Weights of a small transformer language model.
Size: 15 layers, MLP 384 GELU.
Training: a variant of Muon for these matrices, 125M tokens, 7654 steps.
Each number is 128 + 24 x the weight over its row's rms, rounded and kept within 0 to 255. Layers, rows and columns count from 0. The size above them is the row's rms in percent of the matrix's.

# layer 5 MLP down (transposed), 384x96, rms 0.12, rows 346-381, columns 0-95
size [ 98 121  99  89 101 120  97  85  87 104  89 117 108  90  98  92 104  86  90  90 115 104 107  89  90 102  98  97  89 100 110 100 102 107 103 101]
[[165 158 126 147 136 135 161  88 120 127  94 162 116  91 106 159 102 100 104 134 113 140 113 133 157  81 138 134 123 169 156 128 124 133 137 115 134 143 119 128 182 133 147 108 116  90  48 127 127 131 142 132 145 100 151 116 138 165 125 143 140 113 131 102  94 113 150 112 134  89 114 116 148 107  78 165 129 109 169 170 106  99 154 157 120 123 145 140 149 137 143  90 144 103 119 122]
 [105 113 159 145 131 100 148 147 103 135 161 122 125 123 112 126 129 150 122  95 141 146 168 115 146 177 150 149 142 155 131 109 109 147 107 116 108 112 133 114  63 161 138 110 155 126 159 118 146 121 125 151 124 164  80 122 137 138 105 111 176 159 132 134 122 125 136 113 144 102 101 146  83 131 152 137 104  89 126 148 148  96  76 105  89  81 107 144 117 186 143 110 122 122  97 104]
 [139 153 111 158 166 178 130 108 125 157  97 152  93 110 139 152 154 147 111 199 134 126 141 120 112 102 117 127 129 150 113  80 111 152 106 114 100 141 180 138 140 115 124 131 149 132 118 104 117 144 128 123  95 171 128 114 146 155 115 136  83 118  88  82 101 111 115 111 152 152 130 151 156 144 125 162 145  98 113 103 161 119 127 115 130 135 154 103 113  88 150  74 127 154 134 137]
 [ 85 148 141 129 118 140 152 111  92 137 122 106 119  95 169 150 112  93 131 103 116 150 116 117 110 148 132 137 183 137 151  97 147 125 179 107 128 156 140 135 153 132 154 162 128  99  89  91  72 134 167 115 120 177 115 143 158 116  85 163 124 130 133  93 120 133 121 143 127  91 141 130 128 136  85 136 172 110 171 106 128  98 111 139 135 165 118 123 109 112 159 141 122 100 149 135]
 [114 152 185 140 105 140 143 154 104 145 167 100 148 113 114 149 101 129 131 101 103 114 132 117  96 120  92 112 138 111  74 145 137 110 140  91 188 150 104 134  96 157 128 152 111 133 109  80 133 178 134 142 133 133 150 112 152 125  99 108 114 176 107 136  79 120 137 141 155 123 122  92 134 148 128 118 141 134 153 145 128 128 124 177  96 156  93 146 131 111 110 165 122 142 159 152]
 [158  86 127 148 178 128 158 110 122 150 125 146 165 122  85 127 104 124 126 142 128 105 110 175 128 149 103 113 107 141 138 158 156 124 120 121 133 135 116  87  78 142  95  94  95 163 110 117 111  54 125 156 159 136 138 141 108 109 117 126 166 115  95 103 104 141 142 153 153 125 108 154 112 126 161 159 119 104 128 155 140 138 138 117 148  98 154 129 111 132 161 104  80 149 135 154]
 [ 76 120 122 133 110 128 133 141 128 122  68 159 117 113 117 145 126 125 155 135 113  73 138 136 162 156 128 143 124 142 134 115 104 146 175 117  98  76 145 157 140 111 132 160 127 135 101 125 126 106 141 144  92 171 152 112 133 166 128  99 125 117 146 130 128 128 119 156 177 168 108 147 191 127 141 127  87 108 139 144 162 121 138 113 126  91 150 105  79 109 131 125 125 100 164  99]
 [135 166 137  95 163 113 134 120 155 145 135  87 105 112 127 101 123 137 128 160 101 121 122 122 114 125 145 102 155  76 117 145 102  96  85 108 201 129 119 150 130 114 178 135 123 111 138 126 141  79 126 136 126 109 156 127  94 114 172 169 155 127 145 103 114 133 139 177 130 116 125 102 154 111 151 148 131 156 161 119 122 131 119  91 160 167  87 102 151  92 125 133 140 109 132 112]
 [121 121 123 100 133 138 144 155 105 127 114  79 150  89 130 115 182 119 112 143 129 131 112  97 128 118 103 172 156  80 123 142 106 142  94 131 124 115 100 108 119 144 128 173 131 169 124 144  98 104 180 148 147 115  84 106 151 138 133 146 117 153 191 155 145  81 132 107  93  90 145 115 136 104  82 129  93 129 136 121 132 140 134 177 122 141 131 125 139 110 166 145 135 119 140 110]
 [139 127 125 136  99 103 126 152 107 141 136 154 135  78 104 158 173 133 149 127 182 100 143 139  81 123 118 134 131 142 143 176 167 129 153 116 151 147 143 126 131 136 133 174 103 118 123  98 138 118 170 149 124 128 122 132  85  95 160 137 104 129 154 113 143  98 169 115 132 137 121 113 118 100 103 186  92 150 116 146  90 172 125 111  95 125 130 112 109 110 125 158  86  89 142 121]
 [ 94 156 106 115 173 121 158 153 156 136 154 117 152 134 107 126  98 134 153 121 173 109 141 142 133 129  97 125 124 110 141 188 115 130 133 141  96  97 126 107 125 121 106 123 115 134 115 142 183 128 110 134  80 150 109 107 117 154 153 148 119 176 101 113 149  92 160 145 129 174 145 101  98 135 117 140 155  99 119  93  97 163  88 163 120 124 119 131 139 105 113 106  92 125 180 122]
 [132 116  82  75 159 134 169 131 114 117 114 131 177 107 110 165 132  90 127 165 120 111 111 158 149 159 107 157  91 157 150 129 119 123 126 104 108 143 129  91 123 157 119  98 156 107 132 157 128 129 147 121 109 138 124 130  90 126 155 121 121 135 107  69 146 150  91 128 118 137 176 143 139 148  91 131 168 158 128 104 125 153 113 163 103 122  89 129 166 128  93 155 150 132 105 112]
 [ 97 122 113 163 146 143 126 146 114 131 129 114 119 134 109  92 110 140 130 142 116 107 107 165 125 151 123  97 141 143 208 190 149 120  95 133 134 152 134 143 120 155 109 125 127 127 111 142 135  93  96 154 134 104  69 114 105 114 172 140 117 114 166 161 127 125 141 125 124 141 110  95 127  93 165  76 143 130 119 157 139 141 120 147 136  84 157 122 107 125 133 164 148 102  77 110]
 [ 97 149 174 122 115 110 146 144 140 164 107 128 114 134 137 155 139 163 122 139 146 126 133  99  94 104 147 130 187 147 128 146  93 105 137 156  65 154 147 172 138 104 159 133 120 144 158 133  92 134 140 155  73 167 131 132 133 136 118 145 158 100 157  94  83 101 126  94 118 102 136 129 119 115 135 125 130 131 119  64 146 103 133  96 121 132 117 127 113 127 140 163 111  94 157 121]
 [143 100 129 168 147 122 128 140 136 109 111 116 143 118 151 109 103 158 115 145 166 105 113 164 147 132 114  94 162 118 145 178 114 118 128  94 143 138 125 131 126 158 130 175 171 107 118 120 167  87 128 150 117 141  82 121 140 151 160 158 109 147 144 171 142 136 155 122 157 168  87 144 104 105 121 122  85 141 106 114  97 135 124  92 139 128  72 146 114 110 154 110  74 129 129 107]
 [172 146 130  72  91 110 110 100 144 128 107 112 133 142  80 111 117 111 136 137 157 123 101 142 126 109 165 150  95 139 140 152 102 111 146 162 159 145  89 168 151 163 129 141 175 129 148 155 123 115 165  96 148 123 112 123 140 114 113 124 151 127  86 131 147 152 151 113 123 116 108 136  90 138 104 111  77 155 133 109 152 167 142 113 131 117 116 100 129 115  81 170 149 149 134  91]
 [121 146 152 159 142 100 105 145  79 176 151 148 102 105 147 117 131 126  96 122  91 155 136 117 138 108 171 138 113 143 114  91 122 151 154 151 171  72 115 133 172 120 139 137 135 170 110 185 126 140 107  99 116 122 105 155 102 101  68 138 121 139 128 116 103  67  98 111 150 132 109 156 123 143 164 118 136 140  94 127 110 131 157 113 150 126 124 144 125 124 143 130 137 110 152 118]
 [103 144 142 145 113 121 113 130 154 149 112 140 106 174 160 113 192 149 109 145 116 116 133 134  84 152 149  89 155 105 130 127  69 114  88 105 111 139 140 134 143 133 100 161 123 126 126 102  95 121 118 186 111 145 141  91 111 108 118 133 111  93 109 114 122 140 164 135 134 144 125 139  98 143 162 118 129 130 163 134 131 121 113 141 116 186 186 114 111 156 111 109 117 162 158  93]
 [125 151 188 153 103 108 145 127 179 112  96 135  81 124 139 118 145 116  99 147 105 117  90 113 139 150 145 127 121 123 129  57 121 150 109 113 155 162 137 131 147 133 135  82 121 147 118 131 113 107 109 149 103 147 131 131 158 144 162 167 119  89 153  66 138 131 135 136 106 162 130  96 120 185 106 130 104 108 135 155 103 123 143 108 138 111 146 100 155 160 123 132 133 153 111 146]
 [122 133 180  94 155  70 134 160 143  69 166  74  88 135 124 171 133 109 142 111 152 123 116 126 144 142 146 154 110 162 156 109 102 153 124 153 103 111 124 100 135 130 135 173 127 127 124  99 108 118 103  85 127 152 148 122 121 128 141 126 149 145 159 145 138 101 100 137  99 105 121 165 136 156 124 123 119 157  95 113  86 123 101 166 117 142 117 103 108 143 151 140 126 173 126 112]
 [138 125 120 154 152 129 105 115 118 112 156 128 141 176 129 151  96 154  99 149 124 125 129 170 113 152 154 122  83 140 121 123 116  61 138 148 101 111 114  98 115 141 100 124 107 129  94 163 125 108  98 102 152 116 147 169 117 126 139 103 169 135  90 149 154 129 149 148  80 142 139 102 151 103 143 113 106 142 173 133 111 123 124 102 144 149 139  98  93 141 154 127 181 174 127  96]
 [117 130 165 144  87 134 115 124 174 133  96 112 135 118 156 133 142 143  78 150 125 147 151 165 148 109 126 176 126 156 111  86 138  99 121 124 108 119 118 124 114 159 113 125  93 144 111 165 106 123 137  83 101 136 162 106 148  79 139 154 111 101 124  96  85 128 106 149 142 150 180 138 130 161 134 135 109 157 132 113 121 140 136 129 109 133 128 163 121 164 127 152  96  73 167 107]
 [145 146 136 110 178 101 145 132 138 170 160 158 108 106 139  93 127 114 124 131 141 108 198  95 123 132 152 143 131 128 148 147 130 116 107  67 132  94 102 150  96 155 125 119 105 134 122 117 133  82 167 152 113 105 157 120 152  88 131 139 139 123 109 108 109 144 161 178 156 141 107  98 142  86 106  84 120 148 127 177 133 130 146  99 132 110 121 105 147 111 118 129 164 117 116 135]
 [137  96 196 150 118 125 141 106 148 108  95 125 133  97 113 148 119 114  92  87 130 124 173 125 181  59 121  90 127 108 106 101 146  95 112 111 102 133 109 128 131 123 147 108 137 136 135 130 109 161  97  96 145 143 152 138 122 137 122  98 122  91 138 113 142 147 150 169 135  96 103 171 129 139 136 133 130 167 156 148 156 150 149 141 115 152 137 107 128 156 110 158 130 171 124  94]
 [135 111  62 147 112 138 136 144 129 113 144 130 162  93 132 118 135 107 146 136 125 115 175  91 110 143 126 180 123 103 159 133  96 133 116 115 110 106  93 142 191 112  69 153 137 159 143 155 133 126 125 123 150 134 143 125  84  83 140 169 144  86 146 134 132 114 114  97 151 130 118 112 105 151 162 121  81 155 112 117 158 128 127 164 130 103 118 156 132 147 153 133  90 128 142 129]
 [146 101 121 101 175  99 120 118 132 175  89 137 131  99 110 121 123 129 144 140 120 146 107 143 105 105 126 136  98 156 130 116 160 100 137 124 158  74 101 129 101 117 150 136 120 125 110 159  86  91 143 151 134 176 167  96 129  90 185 120 168 123 131 140 109 129 113 130 147 135 122 159 103 121 143  94 154 130 148 181 130 134 122 129 148 120  91 137 169 133 168 102 131 152  92 118]
 [ 97 128 118 133 136 124 168 115 130 151 103 191 119 137 113 124 126 131 153 128 148 143 132 122 162  97 155 128  66 103 152 137 131 154 144  97 165 141 141 132 174 139 134 110 124  94 124 142 129 137 139  89 111 131 178  85 107 153 116 143 107 132 110 144 128 141 125  91 107  76 116 127 155 113 137 123 119  91 137 117 113  88 162 130  84 167 160 150 130 111 100 129 150 113 177 166]
 [ 41 128 106 179 135 112  95 154 110 121 109 138 158 143 117 152 140 125 101 124 116 116 160 165 132 146 164 116 157 109 135 105 125  83 150 147 137 138 131 139 136 126 124 136 161 122 141 134 144 140 154 128 184  98 135 106 148 131 158  84 147 108 146 116 104 159 127 108 109 137  64 104 102 111 175 122 103 130 113  92 152 127 110  92 102 141 104 121 120 128 150 140 128 145 102 146]
 [136 162 106  93 136 147 142 107 130 131 135 139  93 108 147 113 121 152 133 158  49 120 109 134 104 110 155 144 125 121 147 168 127 142 147 137 130 119 134 132 114 146 120 158 178 105 123 134  84 124 141 102 134  70  90 167 166 132 155 121 136  83  92  98 126 137 124 122 122 122 130  94 158 168 130 173 116 102  92 126 145  97 152 138 180 144 145 144 166 122 138 113 128 128 107 137]
 [121 110 110 145 134 118 131 115 107 129 169 135 142 124 126 100 126 139 132 173  64 105 121 146 162 145 147 114 160 114 167 113  96 165 120 130 144 148 121 127 113 148 164 107 134  74 133 138 115  90 127 131 161 141 121 133  91 125  91 146 129  68 125 131 132 124 103 102 164 137 138 114 131 126 102 168 120 122 145 126 131 121 137 171 161 116  85 160 154 137 144  59 105 149  88 108]
 [143 145 147 129 134  82  79 151  83 149 120 182 103  90 125 149 144 127 139 126 133 132 136 158 140 130 128 102 132 121 118  87  71 116 163 125 116 116 164 153 169 122 118 137 123 140 170 126 128 100 120 127 129 123  75 162 115 146 115 125 115 146 149 148 173 158 152 109  98 123 135 117 147 109 113 151 105 120 119  95 101  88 137 105 153 156 132 153 148 118 108 134 129  98 111 195]
 [111 121 120 151 151 125 130 116 157 167 118 155 136 126 110  83 101 115 179 116 143 131 142 102 136 125 123  89 140 107 185 162 114 149 104 111 121 148 103 157 151 151 133 126 115 159 143 105  98 107 159 123 152 139 155 128 152 120  94 138 160 150 130 135 163 126 144  92 157 121  94 168 121 111 149 103  60 103 122 113 166  76 108 110 127  99 109 127 140 110 116 135  88 158 113 137]
 [140 141 145 141 150 117 134 161 124 102 155 101 133 139 159 118 168 154 148  99  79 131 102 126 124 176 138 112 122 149 109 100 135 125  95 125 101  95  95 134 145 125 138 164 136 142 164  98 126 100 127 159 154 142 136 137 153 132  96 123 114 125  92  88  56 138 107 170 127 137 111 151 155 137 127 112 173 138  94  99 139 154 128 160  94 148 153 112 117  81 119 140 143 159 120  97]
 [116 135 113 154  87 120 120 122 152 177 106 142 115 107 163 130 157 159  94 119 168 139 145 134 134 147 171  90 124 185 121 119 101 154 155 139 137 102 121 153 118 136 143 113 132  85  83 143  98  98  86 119  75 179 153  85 114 101 123 120  91 122 106 122 107 144 130  96 112 139 104 140 109 137 120  86 154 107 145 135 140 121 144 148 137 157 137 164 101 132 107 128 142 117 145 150]
 [128 151 100 128 120  63 133 181 126 135 125 128 118 152 160 143 163 139 136 108 140  91 165 132 154 113 129 162 132 112 167 159  81 143 102 117  96 117 131 157 124 118 142 144 141 125 102  89  96 141 143 127 107 149 102 153 154 136 147 121 138 122 158 145 106 130  70 126 123  92  97 140 157 134 130 127 144 133  65 109 166 100 115 148 115 147 113 121 109 117 148 113 154 156 107  75]
 [114  98 137 168 146  99  76 118  98 131 122 104 178 117 112  97 107 128 164 120 105 163 118  95 119 105 150 188 112 121 129 129 155 107 119 148 109 122 100 121 191 157  96 121 113 136 133 136  91 145 108  97 128 145 105 137 147 194 141  95 115 119 129 156 128 108 151 138 173 132 186 148 114 135 139 159 124 107 122 100 126 141 152 110 133 110 108 126 111 143 130 124 104 155 118 135]]
# layer 5 MLP up, 384x96, rms 0.135, rows 347-382, columns 0-95
size [107 101  93  96 105 104 101  94 103  93 115 104  95  98  91 105  87  89 101 111  93 106  98 102  98 102 102  89 101 107 102 101 111 106 105 108]
[[135 185 148 138 154  98 134 128 101 112 126 141 162 124 152 120  91 154 117 118 146 140 153 121 167 155  90 110 107 131 105  85 115 141  90 134 127 134 133 139 134 141 141 156 118 168  91 113 135 158 114 110 133  95  77 146 162 146 109 106 133 169 146 113 108 146 123 125 152 125  95 111  80 101 123 121  85 126 132 171 135 104 127 149 124 134 126 135 170 121 106 185 102 113 127  73]
 [121 110 119  98 122 156 184 174 121 128  96 131 142 145 127 124 106 118 106 152 144 159 156 142 151 115 145 160 136 126 146 144 122  72 172 109  73 194 130 142 122  84 139 155 137 107  89 121 123 104 114 147  99 106  69 141 136 152 121 140 128 116 111 165 170 102  96 100 154 139 100 107 147 126 125 125 112 138  99 121 131 120 135 103 100 128 140 156 136 116 117 110  99 147 132 102]
 [153 105 112 104 117 113  98 132 135 109 117 135 132 155 108 100 135 175  76 154 120 105 154 102 181  85 101 128  77 124 140 127 120 124  84 107 112 108  95 151  98 134  94 117 115 173 168 174 188 148 129 131 155 119  78 127 133 146 143 117 121 138 141 153 106 144 124 107 178 186 106 110 116 129 159 118  95 120 142 115 138 126 131 130 108 126 117 149 129 129 135 123 125 133 121 145]
 [118 115 107  86 106 115 122 106 137 150 142 173 109 129 124  84 143 154 136 115 150 145 135 130 107 142 155 143 126 124 161  99 145  81 122 135  91 129 153 102 116 166 120  83 121  96 118 165 135 132 142 126 122  85 102 162 138 102 145 109 129 108 146 146 126 139 142  96 107 153  85 113 157 136 130  97 175 143 150  61 158 123 130 133 165 108 126 157 126 143 178 110 117 138  82 109]
 [121 168 111 116  95 130 165 129 124  87 177 120 167 114 146 100 135 162 114 164 124 106 128 100 117 167 113 139 153  91 156 109 127 150 152 146 135 115 150 112 105 112 111 172 152 106 148 145 133 187 112 115  76 117 132 144 127 102 122 164 102 148 135 131 163 127 132 119 156 120 152 125 104 107 158 117  89 155 127 171 129 146  97  98  93 155 156  81 152 127 148 127 122 121 120 143]
 [144 124 117 115 133 110 136 126 148  92 162 132 127 164 119 122 109 105 108 121 149 171 114  96 100 107  86  98 136  65 149 120 144 117 117 134 170 137 121 106  83 126  95 112 140 159 156 116 150 127 139 125 154  81  63 115 129 101 141 149 113 142 144 143 167 129 125 109  82 141 120 130 107 177  91 117 177  86 147 125 117 137 131 142 137 139 127 156 150 139 155 151 159 158 130 137]
 [154 125 111 173  79 108 146 124  93  89 160 140 113 155 142 116  96 145 132  76 110 126 144 159 114 113 127 127 151 115 143 149 136 138 104 111 133 145 124 102 154 198 137 144 144 116 118 140 142 152 105 138 170 131 109 153 109 103 128 155  47 112 113  99 137 134 145 117 128 132 119 163 130  86  99 140 143 123  96 141 114 119 109 115 112 141 105 107  96 171 114  98 134 131 173 128]
 [134 117  70 135 140 158 116 102 152 126 139 115 127 132 163 139 122 134 102  89  98 102 174 105  89 142 162 128 150 141  98 131 175 130 197 108  87 147 138 119 133 108 171 125 117 147 106 136 155 135 121 122 142 128 138 101 115 155 113 140 141 106  91 142 113 154 161 148 174 146  93 162 102 107 103 144 120 111 116 121 115 154 111  93 169 130 127 184 108 131 138 122 123 100 109 127]
 [120  92 142 120 169 122 154 103  80 119 121  98 128 138 170 133 126 174  87 138 113 123 139 125 154 112  98 103  95 140 103 161 132 109 155 132 129 159 118 121 117 142 122 192 139  97 129  79 110 116 105 150 147 120 147 121 120 133 184 121 107 129 102 143 104 152 122 154 125 140 101 152 128 124 132 142 109 112 118 148 139 161 179 146 139 127 171 158 176 153 103 108 136 142  99 170]
 [155 107 124 111  90 154 129 119  79 105 113 135 128 119  99 100 133 108 142 128  64 140 121 143 118 132 109 148 122 146  77 113 113 101 138 118 121 142 100 138 148 132 145 146 145 118 106 124 127 118 112  96 130  90 114 140 150  93 162 142  80 107 186 168 142 138 132 171 164  95 128 113 125 152 128 156 127 149 177 169 142 106 159  93 129 105 100 145 158 146 139 142 165 118  95 113]
 [181 132 156 134 137 140 119 117 147 166 107 165 115 119 190 140  86 107 106 130 144 102 119 128 133 161 128 107  96 150 111 121 110 136 186 135 149 156  79 102 165  97 148 105 105 168 119  99 137 124 147 131 121  87 126  99 128 140  93 102 146 111 110 116 144 132 135 142  94 117 123 146  96 100 119 110 163 103 153 164 116  88 110 149 126  97 150 116 127 142 130 141 118 148 142 178]
 [ 71 147 151 127 136 125 157  91 139 153 121 135 131 116 126  72 171 107 139 128 102 137 139 116  96 105 169 116 159 141 166 125 139 137  90 132 127 140 126  97 121 174 103  78 151 122 156 114 150 137 151 141 120 129 153 124 156 132 103 124  58 124  67 140 126 123 115 113 121 123 147 133 126 173 136 126 143 118 142 118 129 159 161 147 126 123 144 124 143 108  86 109 130 144 181 167]
 [136 108 119 128 142 117 106 151 122  97 154 112 148 141 160 111 133  86 137 152  86  93  96  71 171 118 121 109 104  99 105 103 147 154 135 101 160 115 150  93 111 146 140 119 119 117 129 145 132 115 159 107 156 135 138 130 109 137 118 115 129 128 128 147 152 137 135 145 156 127  80 124 138 174 156 113 131 146 154 124  84  98 159 112 134 113 133 188 132 189  93 161 137 107  86 155]
 [ 97 135 122 118 113 139 174  75 104 108 142 124  77 111 148 108 107 108 111 117 128 141 137 103 104 123 125 122 119 126 139  84 106 144 107 107 106 125 133 147 146 102 139 104 116 159 135 115  90 124 161 157 127 147 178 158 119 145 121 146 172 137  93 120 132 145 159 128  91  99 173 149 126 124 155 100 179 110 141 145 133  55 118 133 152 132 130 108 147 155 123 158 115 108 159 165]
 [124 150 112 123 174 134 135  81 122 117 115 168 101 115 111 187  99 100  89 129  95 160 142 144 127  97  66 162  90 135 124 140 110 135 115 131 142 123 138 111 121 138 137 147 114 150 100 137 107 144 117 164  84 109 102 156 133 118 123 161  60 117 123 158 147 127 145 118 103 133 178 101 137  97 131 138 111 110 122 135 106 129 114 118 133 147 108 166 122 153 139 137 149 160 155 167]
 [ 96 158 148 130 111 124 139 121 131 107 140 102 132 107 119 155 109  98 104 142 191 130 117 152 117 145 125 143 167  84 134 123 131 118  78 128 125 163 154 125 153  92 123 140  92 111 118 101 119 149 115 184 143 157  99 104 149 126 167 120 100 161 205 168 111 137 178 135 116  97 146 110 103 117 106 147 117 120 115 126 105 114 144 135 128 115 129 117 118 108 125 143 174  99 107 108]
 [159 129 114 118 149 156 135 129 114 100 130  96 123 104  71 134 136 136 132 178 125 152 140 109 122 139 122 147 122 152 140 127 146 147 143 190 139 110 127 124 109 137  99 142  87 122 174  77 111 125 150 120 126  99 154 139 176  88 119 118 135 135 143 130 149 149  92 100 107 141 109 149 129 150 152 151 156 101  94 126 132 136 166  84  80 104 147 115 169 149 146 177 128 141 137 160]
 [104 104  67  97 160 163  98 115  87 118 146 145 139 149 134 131 143 125 139 123  85 141 172 145 129 107 102 114 108 138 145 142 160 173 156 144 135  78  93 149 121 168 124 130 145 104 126 140 120 154 134 101 140 121  87  91 120 119  93 122 174 155 104 166 156 121 114 112 169 133 106 147 146 147 129 125 101 102 118 119 139 116 145  99 120 104 121 136  95 100 131 122  97 164 156 161]
 [138 134  93 108 111 120 157 130 117 172 139 101 137 120 131 135 109 104  62 137 128 114 131 141 122 116 134 126 185 118 104 130 137  99 149 136 161 130  90 125 124 117 148 105 142 165 149  76  99 162 147 149 126 154 121 156 101 143 116 112 157 152 153 121 175 167 145 118  94 154 146 121 101 154 146 141 128 151 109 128 135 128 168 140  97 118 147 137 143  50 124 124 116  77 119 144]
 [148 148 132 167 106 105 134 125 105 145  90  98 149 155 122 121 127 167 109 136 149 104 158 107 105 152 130 119 121 141 141 108 157  82 107 156 116 158 111 101 114  89 109 117 180 155  96 102 159 146 124 123 113 122 117 125 145 142 137  92 171 186 167 139  83 129  97 126  72 168 130 129  87 138 156 113 125 145 133 149 125 131 164 116 134 125 125 152  94 128 116 129 135 164 157 114]
 [102 133 117 145 139 126 116 113 126 160 139 106 120 102  98 103 106 112  77 139  83 117  95 106 146 166 113 156  83 145 106 131 146 151  73  90 147 110 110 135 160 153 110 172 124 151 104 132 158 158 180 112 113 124 146 153 122  80 119 105 126 139 102 110 130 150 104 127 134 154 124 166 106 129 100 138 123 117 128 109 126 109 145  82 123 139 129 139 180 175 140 157 111 150 130 152]
 [107 170 169 131 144  81 115 128 124  92 127 142 144 130 150 163 128 136 157 102 140 116  88  86 137 120 117 145 137 134 102 154 164 164 121  90 129  98 115 136  90 137  96 105 127 146 176 137 134 147 154 106 113 159 157 106 122 135  91  88 122 147 101  78 149 119 148 137 143 118 153 102 135 127  79 155 120 117 127 155 119  87  87 154 170 123 129 152 139 129 112 147  95 138 105 106]
 [129 114  98  94 131 154 142 155 147 168 152 109  92 142 105 136 125  97 137 144 176 140 109 117 116 134 129 112  68 151 138 124 141 116 181 118 178 111 134 127 102  98 104  84 137 137 119 137 165 181 163 136 122 124 110 144 122 116 133 133 140 183 100 122 169 100  87 107 126 142 138 151 106 137 154 111 133  87 107  76 112 132 123 124 154 143 132 157 130  88 159 140 125 128 119 124]
 [112 154 153 128 180 126 138  95  88 145  97 140  84 155 137 126 145  91  96 136  94 143 126 169 178 109 135  85 107 139 104 122 127 112 108 124 133 136 134 108 125 138 135  78 101 110 168 110 143 111 141  85 122 114 117 131 143 154 149 100 156 134 160 122 128 105 134 164 115 165 143 179 164  94  97 121 127 123 165 148 104 123 141 100 136 128  88 139 134 105  90 149 158 112 149 138]
 [160 128 135 136  88 130 111 189 113 141 123 128 118 123 127 104 139  83 128 107 125 133 132 161 144 159  85 118 146 144 123 139 163 126 121 151 120 110 117 147 116 144 153 129 120 116 175 139 125 111 113 134 133 158 103 118 116 146 116 182 139 129 101 114 137 141  97 143 108 139 112 129 151 136 204  95 159 167 112 141 113 171 120 131 127  87 119 131  62 118 120  83 114 159  83 151]
 [139 177 126  95 100 135  83 125 150 110 116 106 115 129  95 128 154 152 136 136 139 137 115 152  98 164 114  96 184 143 149 129 153 138 129 162  82  85  96  90  72  85 126 105 141 121 133 138  97 161 138 153 162  91 166 151 151 138 140 109 142 124 149 153 103  98 137 128 163 154 151 134 120 129 144 130 109 105 149 165 121 153  92 115 163 108 106 120 115 118 142 128 137 106 134 114]
 [170 127 156 103 125  94 141 116 126 191 158 136 118 172 144  93 151 112 176 147 109 107  60 134 115 116 128 127 127 112 111 182 129 173 118 130  93 124 100 111 117 111 114 124  93 145 128 137 151  92 125 134 101 161  93 116 145  99 118 151 110 158 113 162 171 146 139 132 147 135 137 135 147 135  96 131 154 137 136 135 116 149 162 125 127 139  60 124 147 132 143 115 116 101 139 128]
 [159 123 121 153 122  90 128 126  93 161 152 138  79 165 117 107 104 126 113 145 157 108 154 113 182 110 138  92 108 169 151 135 134 103 135 184 160 169 153 135 171 124 139 117  94 128 140 149 142 126 143 185 143 140 161  99 121 101 113 158 124 123 120 129 127 130 113 131  90 114 153 135 141  91 121 128 151 106  93 103 101 173 106 127 123 121 111 123 108 161  90 107 139 109 120 100]
 [125 150 138 125 109 133 129 139 145 117 102 146 171 134 132 134 125 120 134 150 147 145 152  96 106 112  57 143  75 134 108 155 151  94 108 140 104 125 160 127 119 118  93 127  97 173 117 157 113 147 109 118  93 146 120 128 148 130 137  92 125 140 153 149 117 129 126 144  84 107 126 105 155 110 178 112 114 103 122 193 149 126 141 104 108 152 157  69  92 124 117 127 151 126 149 175]
 [150 109 141 135 129 134 125 114 122 117 146 162 119 118 130 104 167 145 182 104 109 154 137 144 154 142 117 131 121 143 146 113 147 158 149 147 145 135 108 128 132 125 115 113 100 114 109 146 140 114 168 140 136 130 158 108 139  98 126  92 126 178  87  75 112  88 106  76 141 180 159 122  96 100 124 113 153 117 108 108 148  55 146 160 125  84 134 121 171 130 151 115 120 118 107 153]
 [102 167 131 105 109 110 147 163 113 123 152  94 119 122 137 124  72 175 116 167 127 130 167 101 134 142 132 151 122 124 121 128 154 104 133 137 102  70 134 108 157 111 153  93 141 156 152 155  86 131 111 128 145 103  92 143 131 132  96 119 109 147 130 144 159 102 133  88  98 121 133 114 144 133 105 134 142 130 168 184 126 140 156 139 102 127 116  91 178 159 115 165 102 102 113 118]
 [146 141  95 101 117  80  96 135 122 151 112 134 140 118 171 135 108 123 178 148 165 132 123 124 178 115  95 137 123 132 157 139 127 169 116 111 147 154 119 125  95 142 144 127 103 102  77 117 128 185 145 119 126 118 126 121 105 100 189 146 145 137 144 129 187 114 108 104  96 139 114  93 148 123 154 107  98 133 174 131 137 115 119  85 129 101 133 147 107 129 147  84 147 122 116 141]
 [161 139 130 126 145 166 144 148 134 128 125 130 141  96 101 133 128  99 133 120 121 125 136 125 159  87  97 115 182  98  79 127 159 150 114 171 129 136 116 114 109 131 123  84 118 137 180 127 131 119 136 121 153 122 119 121 159 130 108 154 149 128 142 141 100  90  95 131 154 105 109 137 146  82 174 115 100 123  86 137 169 153  65 110 112 112 132 119  80 118 170 148 145 158 112 126]
 [125 141 173 136 109 144 131 124 150 110 110 155 113 111 130 100 108 138 168  99 108 172 107  88 133 129  83 117 162 139  86 124 130 180 108 134 145  93 156 105 105 177  92 177 142 109 126 173 161 132  95 134 143  82 109 118 165 129  70 142 104 164 135 135 121 130 129 148 157 123 108 133 110 164 150  94 134 116 130 129 115 145  99  94 142 141 107 140 141 129 115 110 119 119 119 130]
 [131 151  84 128 130 100 130 127 122 148 118 106 142 118 122 142  98 150  78 157 180 107 155 151 164 109 124 126 157 149 150 131  74 121  96 114 106 151  96 147 128 141 101 108 132 148 144  89  98 147 106 133 120 151 124 106 136 143 107 154 129 113 145 161  94 153  68 139 151 150 107  85  98  72 115 140 146 123 129 129 102 151 164 133 141 122 158  98 138 130 149 177 137 138 116 154]
 [142 188 152  91 118 102  89 137 117 131 119 101 110 126 125 141  77  92 134 144 125 103 119 156 129 148 128 146 147 179 119  87 117 133  87 117 129 110 146 151 125  77 167 135 113 125 106 120 186 146 160  98 144 128 137  96 137 143 110 134 108 120 151  98 153 133 127  91  87 100 173 108 100 121 145 153 115  91 139 127 153 122 151 142 106 134 145 105 173 130 141 125 123 142 148 160]]